Each number is 500 + 40 x the weight over the matrix's rms, rounded and kept within 0 to 999. Layers, rows and columns count from 0. Numbers have three digits each.

# layer 2 attention query, 128x128, rms 0.101, rows 66-91, columns 0-127
543512495487530493503493508518513515480520551454542523594542537459493487509509425490502479553487485456497479527525466487487496540527467464530463544442472516526444487493503513532447500495541525517483555452540468487521530508489507504509493483468485512513589453503431508523439485512537477464451562494489475515482374537554507461489526491547543478459542510492476502512470515545482519464506
480431474554447476510441497469503472529525446558475493515530472561484500561490566456516490424507503498525580491509571549559514418518538438454543442485491545469442456455457453484517538519444521516524466475532564478494447502484481521489504484539513482493481479494485475524514439485561494543507499475444468504531532516519544501464482510429495541479451501469495509465499471383503550545538
440490453476523514473514432479544529514545540442546466544482497497502496495548509488493487529506467450579525501537523557478469501530510462505504500429401502461436530549490548515554488535535535512502521513516488513560474489534483487578499470515455493453538464525422451519446482494629505495474556472473475428457467517547511510496500492514523450484534528500513543480529494535545525518499
495471483527457434516397452508527434554616471533466452523555494545464538538468472522478569438483510513498528516458577514606587412479533491515485465517516545529498463515414487490490536489430479411590531439514541468546430517519471445508496528551499493507512504435424517547522410507486454522558585543454517420492474431488537448501440500438449527505451512472536507500515474430474530521495
441496505525556420550386431476480405486596569473494473525543566447463559546465536537499553456503490503532544465480549504558624430524549485521435439518509506530478450430439516442489572491417430427570520439510556456537445526553436417542471539553482459570514489421390553562566413505457382504508572549412547483542396424477512529505459498449428486456509534483568515569509479476424558495500
517461538477424603451551509519441538479440478474544512449553468517565448481571505506486514483507530515524517481526496495496519487461523408413589530507455510438475516510556471474526441558484542546510479578496457452380565496474503588467495481510517481481483527502582469441502522546463580468490355467545461540462530549515460461496508478538565471537411581510433509448499445451594486449480
527484488477478573442554536519476532495426469476505500490506470517522487478494514520496522535468468520501501432508495511467518537491492473489558543523495470464502523504561489500503434502502541493489464535508487509442557479486536542479502502476535502463508517499573478463517533514499547464518359508524506548521545563478467459519548504513490530513489519506503500463526498493515461472495
548503494492484504495519539520509549453439464490520524494487491529512484456562495496480515502450510520506469533473462488483416533496483499485570534490480479435520489522545521526499446477561552479424492538493457519457515473505558511489506430496565556469488487517547449447451550484528519463455438496615475507507514551468454517482569520534485523552502484513564529474515512526563460524518
512476449494574427435529492525472463480522486539480513550538464458532473539491435494476486542506496465543485537482529500564553460504545529524513491451489504544489487554544508495486506467498533477491575574469514518500517495430557525538475517485488503565473489490516450505537464500474471500473531488464494495561485469511484450528463523490520504492511436539543521508488551473541481471447
513504492440483544535487492472446533535443567457530451459440512472522452464529513525501557466510523531533491470568474463506441546504459522485512544464526496547484522382465499473513556530572422455495467449542456490482491543537511522505494443562467527480460452505503490456471511515528460511522480477517514565522524538493506449476487484480424557511480496528482471483520541508436536532510
451504502505516575446508533403506527511480495485515488544495474551451512425453488608494498568534525452530484518513588513604502496510587525545491518481482494460558507509428527402575581424564525520482442469476535487474482477567500498534517423384542531492560533493420490423476484530395495492535464572535502439481527533483522458473533526504541544492535387516539519527523484455461512513472
416621499493499492475488450537590529476519513524471521431501543485529458466553467494496525537585434473482464482492456534505488557400487434432487397522502503426510461513560496477435533549483487494466552527444442433513558516522508384527569459573481519402537495507535553546489400551458465501520510477486504496503398515552448589519475509474401459561533541432359522479543425487612479436511
489534472559499539504475443542483498509538601497519548538455474488507528484450492480488487547537474497509526472497509520452509500552486505536386478415512453506495471492493495469473544481508447539518477474485586540601526510523497431521512540462440540525472502486470637569488439536446452523489514574432518481535476440497513501501527492577481452506546491512486525516530488535529535439503
476483527480456491513483520434575492484518466508601410542505506500511492422544407410479600522425467493543533467460504528545516493466557462485564521509471538452487448570519483487511543513487516467462459557526504428464498490542509548572537491547529484447477514435479421461507499529508503468533492542631548526497551538490507522541556485495494496502458488497524571561479523561470409579518
475490446483439578439548501462485506493423470485479543391510415561575495526538527440558465483560524477488476504500470509495415515495526455575526519527533432513451547556548511474440481525509537499453453506497475473479525547500522508551537470506508534487480551517537543475493505522512552517468426424494447501466536518520488565460545530511493509476486524480494521481550523484513501474520
500558524488541520492511505533538487538516493509529435503486500512512516557507473494503452521536505427453508413515509587506555462482514536566431498525566531520495578560499464550489488489509550544500510532444471531614486470485476529542512531454459497480537512464509538568545512552507515546509521453484539496513527508521488491513475482532556480451495501476456511531533535522500518426455
569507526512508507479537506504561514440432500467543540526468483498442505512524436486489431520573488491487475520437453544446487442519422458554500479450502495528448440508496504475431514450466557509446512504496560493527496510520499519525453438458533456455563459509506528524469514519553500489439481527483515484504471490497508537446525522506444477576536436469478504445522493539523531467515
519462529518538462500551528480500506523502480540515538486522498537411470512483542545459500419500450508445402560500471517537494473539461524471495511514505540563531489467459477522536493504512474463455560432533482489473446540469488468454496603512486507527509498566513482485486531508549541537568518455494437498453579462465525526480486549467518474515540469442557483546540488447441485521457
529452475476504582514465533566554529393465488558457415439516458540574500440585485392522506536423452485518545496497463512467430457506518487489631523514436481444428525468588544521472404545460494510458493562491485443448485505431491508533500389571460549447508479410574442507495431436554484440489450505582508545441580553540473438420536527517465477542542573451532544431551449526558462514586
544447479527492516492544447448508564542486541511483480572443458498452510540487541510512492465603459486384504513467478592478518498522461585563439493461582539519479490505450436465517521484557505514456512484473526545522522527476526491496559560503507485542472535518491509454556478515567512618478523493475405503553498467506491487487470523541537502496477501541428544517510541476505545446513
464494526463571489505534455545533532538476484566447499521442494455471563528461501500522473498580570454405449461553515426535573578462505547504453439506528477518521531558510509513501588431430437505493481452511521507561514533536482418509518501498487471522496437569442613539526495524472406488485568551442540501558509477429474553458478477537482430498525465518453523525489498498464556445453
530520519505543540487519489502530527484511532521500465519474432486461555491476502498509501512580537491513507447536499559483542409536475487585430521448433434478469508568430485532500514415482505453500527503483544524567518460538495480545500493398448534540580490433428533544537506525501459464510511591485492483505434434479502452490563445576549527435532482576542486522461563563541588447530
546478581478526537497561579485446489460494436537516476529560576521481567491393535474478505532460559517548477520537489547529498497455485521479444497537535452512518551509428460480488558438463493539567484481524473618512494477408539522504467514479571487607560469568525428456513502546515527546530490516558505471480559503477486486574497503417609496465534454534482554443472549510510457524485
516457432517456539501542539427504487461483516504533477508456523513553538489557396517495458537538480506552572547474507492460485567482504471490547510477470518525472549492514563508451509547520545523507472509515482504481503490498482471595507502533498410498476546524508536527422489516507497446440514468458491486431468521498461455478513451461460505554476513491499474474577460558502512540511
518493498553582546435534520503540533510476523497469499520462463453478487519475496499502462514546464446438479481492482513496564499537502480542440524451506419543500532454499476517515543426495434476522513504469494518597519500511536500495556505438433530481528505491503519557550511526541447490548522590471493500547468449511493459456527485504587463455494490480542534483509574491518624440523
504467498580528431588421491514482559489554570486585510531476488486500445538513475515410644484489519583441464544508486471488504461511493505536534513470451540471510476479531507482520551533460484443379524462481542518471513541553503427466465437542536480480513513512485468521555520413497476507440502543562568503537417468457558450499514465508473516567456445557469581442462579543530468501518
# layer 2 attention key, 128x128, rms 0.0985, rows 66-90, columns 0-127
477498477499524506432519482495456513578484472459508443525475465520469483477523544460482446521539506519547449432515469513480508499502552501460507476455471516555562439489499539509559561470436520441570439568442467465483461467559479517501562535483472495493475453495482549520505528458491506498465476524528485463449568441537516496450521465480500502482470511467485467471534456500480614578502
477527507541495517444539550487473440477560485507461575472585511520543544541400490516524506488455496474439500523500477523565528504499448512490488532503537484540479509523491484499429519538510455527499475441535497550524522558426562503506470582485526522576480532505520495526455463514466536507533609478471533537509451529495508566554483544455501463560594491534476489571412522528451402443491
508527462528510547512443546469467490492463482565507500561483509538486494510443483464513550464463505481490499498483544509584534465468479471475543460513531498537530515503514555501494494489477506478541485469473492506493495510506492554458545489535552489511547574459551537504476497559512513449554503483514443534466469548504512548453531550466501579533536498523526501494520483490483489501537
563499491503488528529556546451475488564531522566452542473483509560475471525437509502544543472489553488502481522500530530473509542548474506491475480478547588566460583528483443518478520546513469511513505455498487511531453540466528517521464558496491529508471490489498501512507568554535514510502557412435520576492491480546564524562398515523525432478507511502492488555487521553447446506447
502498468491493484515466505492524449518516510528457521479493501486505520556464448499524482485517555508520528476505502511479552522505482552500448499513551536529479557517498533538481505537511497490469511464483505473548477545482461508517485542498460529499529471477483504550518492531550505498518552441455525522486474472551539521520427517546473417486499488505432500563506477502476485516465
407513547469510480576493508545590484466435478478508455476448497504485516469536495475485470573480479502522505481473451493492484479487480490520557525497438441415484484510546512517462455508493519479462521532493474493451552483493475511471494458514487480493516495484534481494485474438448514481488457453547500465518538557479422490447545483520489553531497514512512505472501493443578490465539
409532588455512415638394547588610434457446517527515427528413517505483579483577456427416486503490506533550563428474480508507536440399526526524607507577366451313528517519551559508512458541475532413445578585464472470475543429522444548418466390506513393514553517454497469511492473388455514466549412487559525404517564545412352565389541448511460576590492492505577484431528513421626526487613
483483513463456586524521516500518562474415444476607489470456445593490417436612571471469520497416470491554474501535452553489446486457542451498658534524400471438460525494597444474524441498471550552491513579489468486380533479469497536484540422489583527449501527548582467420483550467485591474521344548616450494484526647470421469455584507488555579521497500508528468402551484471570457511548
480557545461503566490522403487515531497447437493506471432417464437540542506548510462538475516452529505556562405535484501515445503483530537522568488512453470438491533477457479480453482612495548491482479518484518438551491461511449518517513506526536493489484467456460500554495549509543523562515495464425401506544539529523457492459470474567512533471472524512520513543494525475486536457444
574445468497497468504586583525442446486450485456460451522496511505470498490514479519418543555534534425506486538527443446580511478474477557435489481475463545462565498431462549581527535478509510483513549492441495458443552508538561520421446502484639525555605474476491454500482470502510591477554434486551513532577509458518480490491471602457491520580498468586511543423500461400525457557482
487524522497466447528523488522480441479547512531432484502482505495528512519507487453509473476590491508512509474512532483474538479465490470479511450514506546474513493558531507587512457550523476443568485545485476475508466558480475512518548536481475515473488516534489514475536453490546514501458558467474532532443510478530482521526465519491503488518448521504484512553459498560553504507510
495378460485530513552547490462513443484483528485508494524492485463495544541500441509518435477476548451549559478551509497422452450550494571546517554535470435588454542532478539527469492498526494512468497504569563528546489485440488529509503534474511451525510478514485509509507532486535450508432475483431510552514483502514516445514527518471575514467539528514592481482539548508423519580487
499460576443500495474497568459509464499486447535514463527509557384461493502533454523504509488508547496472492484531447507522525506462428512503522524561452481478492486502457515512444441512454545511460506473556432488500510532479508544512473463513498396547580485486506411489530506494536511476496520464553456564472466477515460514504523533465530559525517455543517460501534586491466501563521
559448546468495494464541513537549515468511456539435502448506484498494466495514542473478438509551473461516482542497552492403562495471496499469493516509503478588514539460536509486502488487506534481513530483488444502465475530485519508433535572514507521444560509538492479435512555491548539514475506519472472549470576499512465498541447528498547496465461504491473478491429441436447484471538
498519475525473610490486558451486572511420453535546528484521449578515459468542583505534619528427507491504504496477447543558462554520503436484569518509510491524447499464620460478497423547521540559432466513509492460406588488447516568475490443517568474462472520484596486412485565466496582525545323476574451525544486598516496521471534532522461558515498508510435508479593474531568421526494
475537570469520516504477479510529505461464469500552442441507461474580461503544428468497522496451524489493495450490462513544464509485514547466547541537486477414513547476520410511463431514463579484470530585450429517473588471536516533472535479502486550454541472476591447487527522493549587518519448446517477478520460508539436544505536475535504512495480541495453498403551548543581498503540
482508494538485562482495484527537517530475564449525505488488490506541575476519467487502541467486537501442474475562466518570474578502566522496530558509518393471497518479515457522420553488514509491374481489536460521479520476447535490454503542445438505513517521490553459490506488495511530502525465464548505458529443515484470507576590518540502513476490463485527498497539576485491435467487
455582579536502513557473449476511534502528497470528472564436529510520551503464518457480557478439513556473489467467534485586488563524572470531562440412508473481491541527513422494510541493491502515617452543523544494531479489524491483546511523570435553420484491603482534511491448556443462525534546569472528449496480501464504583559509423503439473515524513470557509532516511511417514366530
536498450519521493471519511488462525509497475526490509538553516520463492500467524553515538496456500543510480503498482469565526512529508433496508465475564540588499460467487487531491513452521477524529466458483554488486495515486483494508507479523507489521532478479509526468519546521503494518470470530501532500494469485524539506553468509520491472513515492462463542511470489568483494524457
496534520470485527496485457528508476471502461476516492507518466454519527472504475520486562505453465507534523513500519517469514524502529483475542477507461483445507483445524479503517486502479531520489517542497476485523515517528469485460502490451456516557532504429570467552466495506461495489550471501482492467578505520503475465490514469470460476567521548487576392502504519465487537488487
457468539465515547486520482531540518477484476502533485478513479504492515468523470468532471496526493465426503470509484464464438490483501522533445524486462409506503560506533514485506560466514501504439512508492475514520545467495486512500505487479479441501511480457528496509504444467527481503514476515473476462547407501519468504469598514577534515447517540531415500462545534532581533488513
468489524495493491477498555542500453454439512452522450486515508463547504543536432440499538498440440487493548497432530508482526529459481483505547544541444472412455473458562586495461399522529528496412556514509420459490499502435488532553539540495538463547529524429517425517520507487518571487462489409497457559504490545546462530458549533522506519515505537479517469488482591468554484545520
497514476539513514486463467502537514532436521427460507456455449491551492481557450522536528459506451505478506518456491501491543527500527498550567506425494474457499530508522518515496510537486566472405486549498503411549497533583447537473519505487509489451456519507473482528542515490556500512448471505419453491495472519503455486430493518595448527512455550514503482537521468468505491474490
509578543469515469485449511567461465533540506487477581467569476502463469469548559521486471449563511466460404385580410487564488444513515539453488514550561514493468435507469493469540475448464448472496501512524481463458471448489549487419513478438453528466502466528552438436533555467501446481543439489584546540605539498513520518503544578509518484491556462495477516533507507516450466519505
516464482474515511511487532474502494433488464519555477565495529516547506496541444451515518534432470479506539463514531521451494530516515516465555487517498516451496524554495520537527431529519555553454506552467479482434516506451495570537512522470540487567463497425518476469428429503517548420493458463523456459463467556504459480509527496552490516532498524527490451440544483485518483563475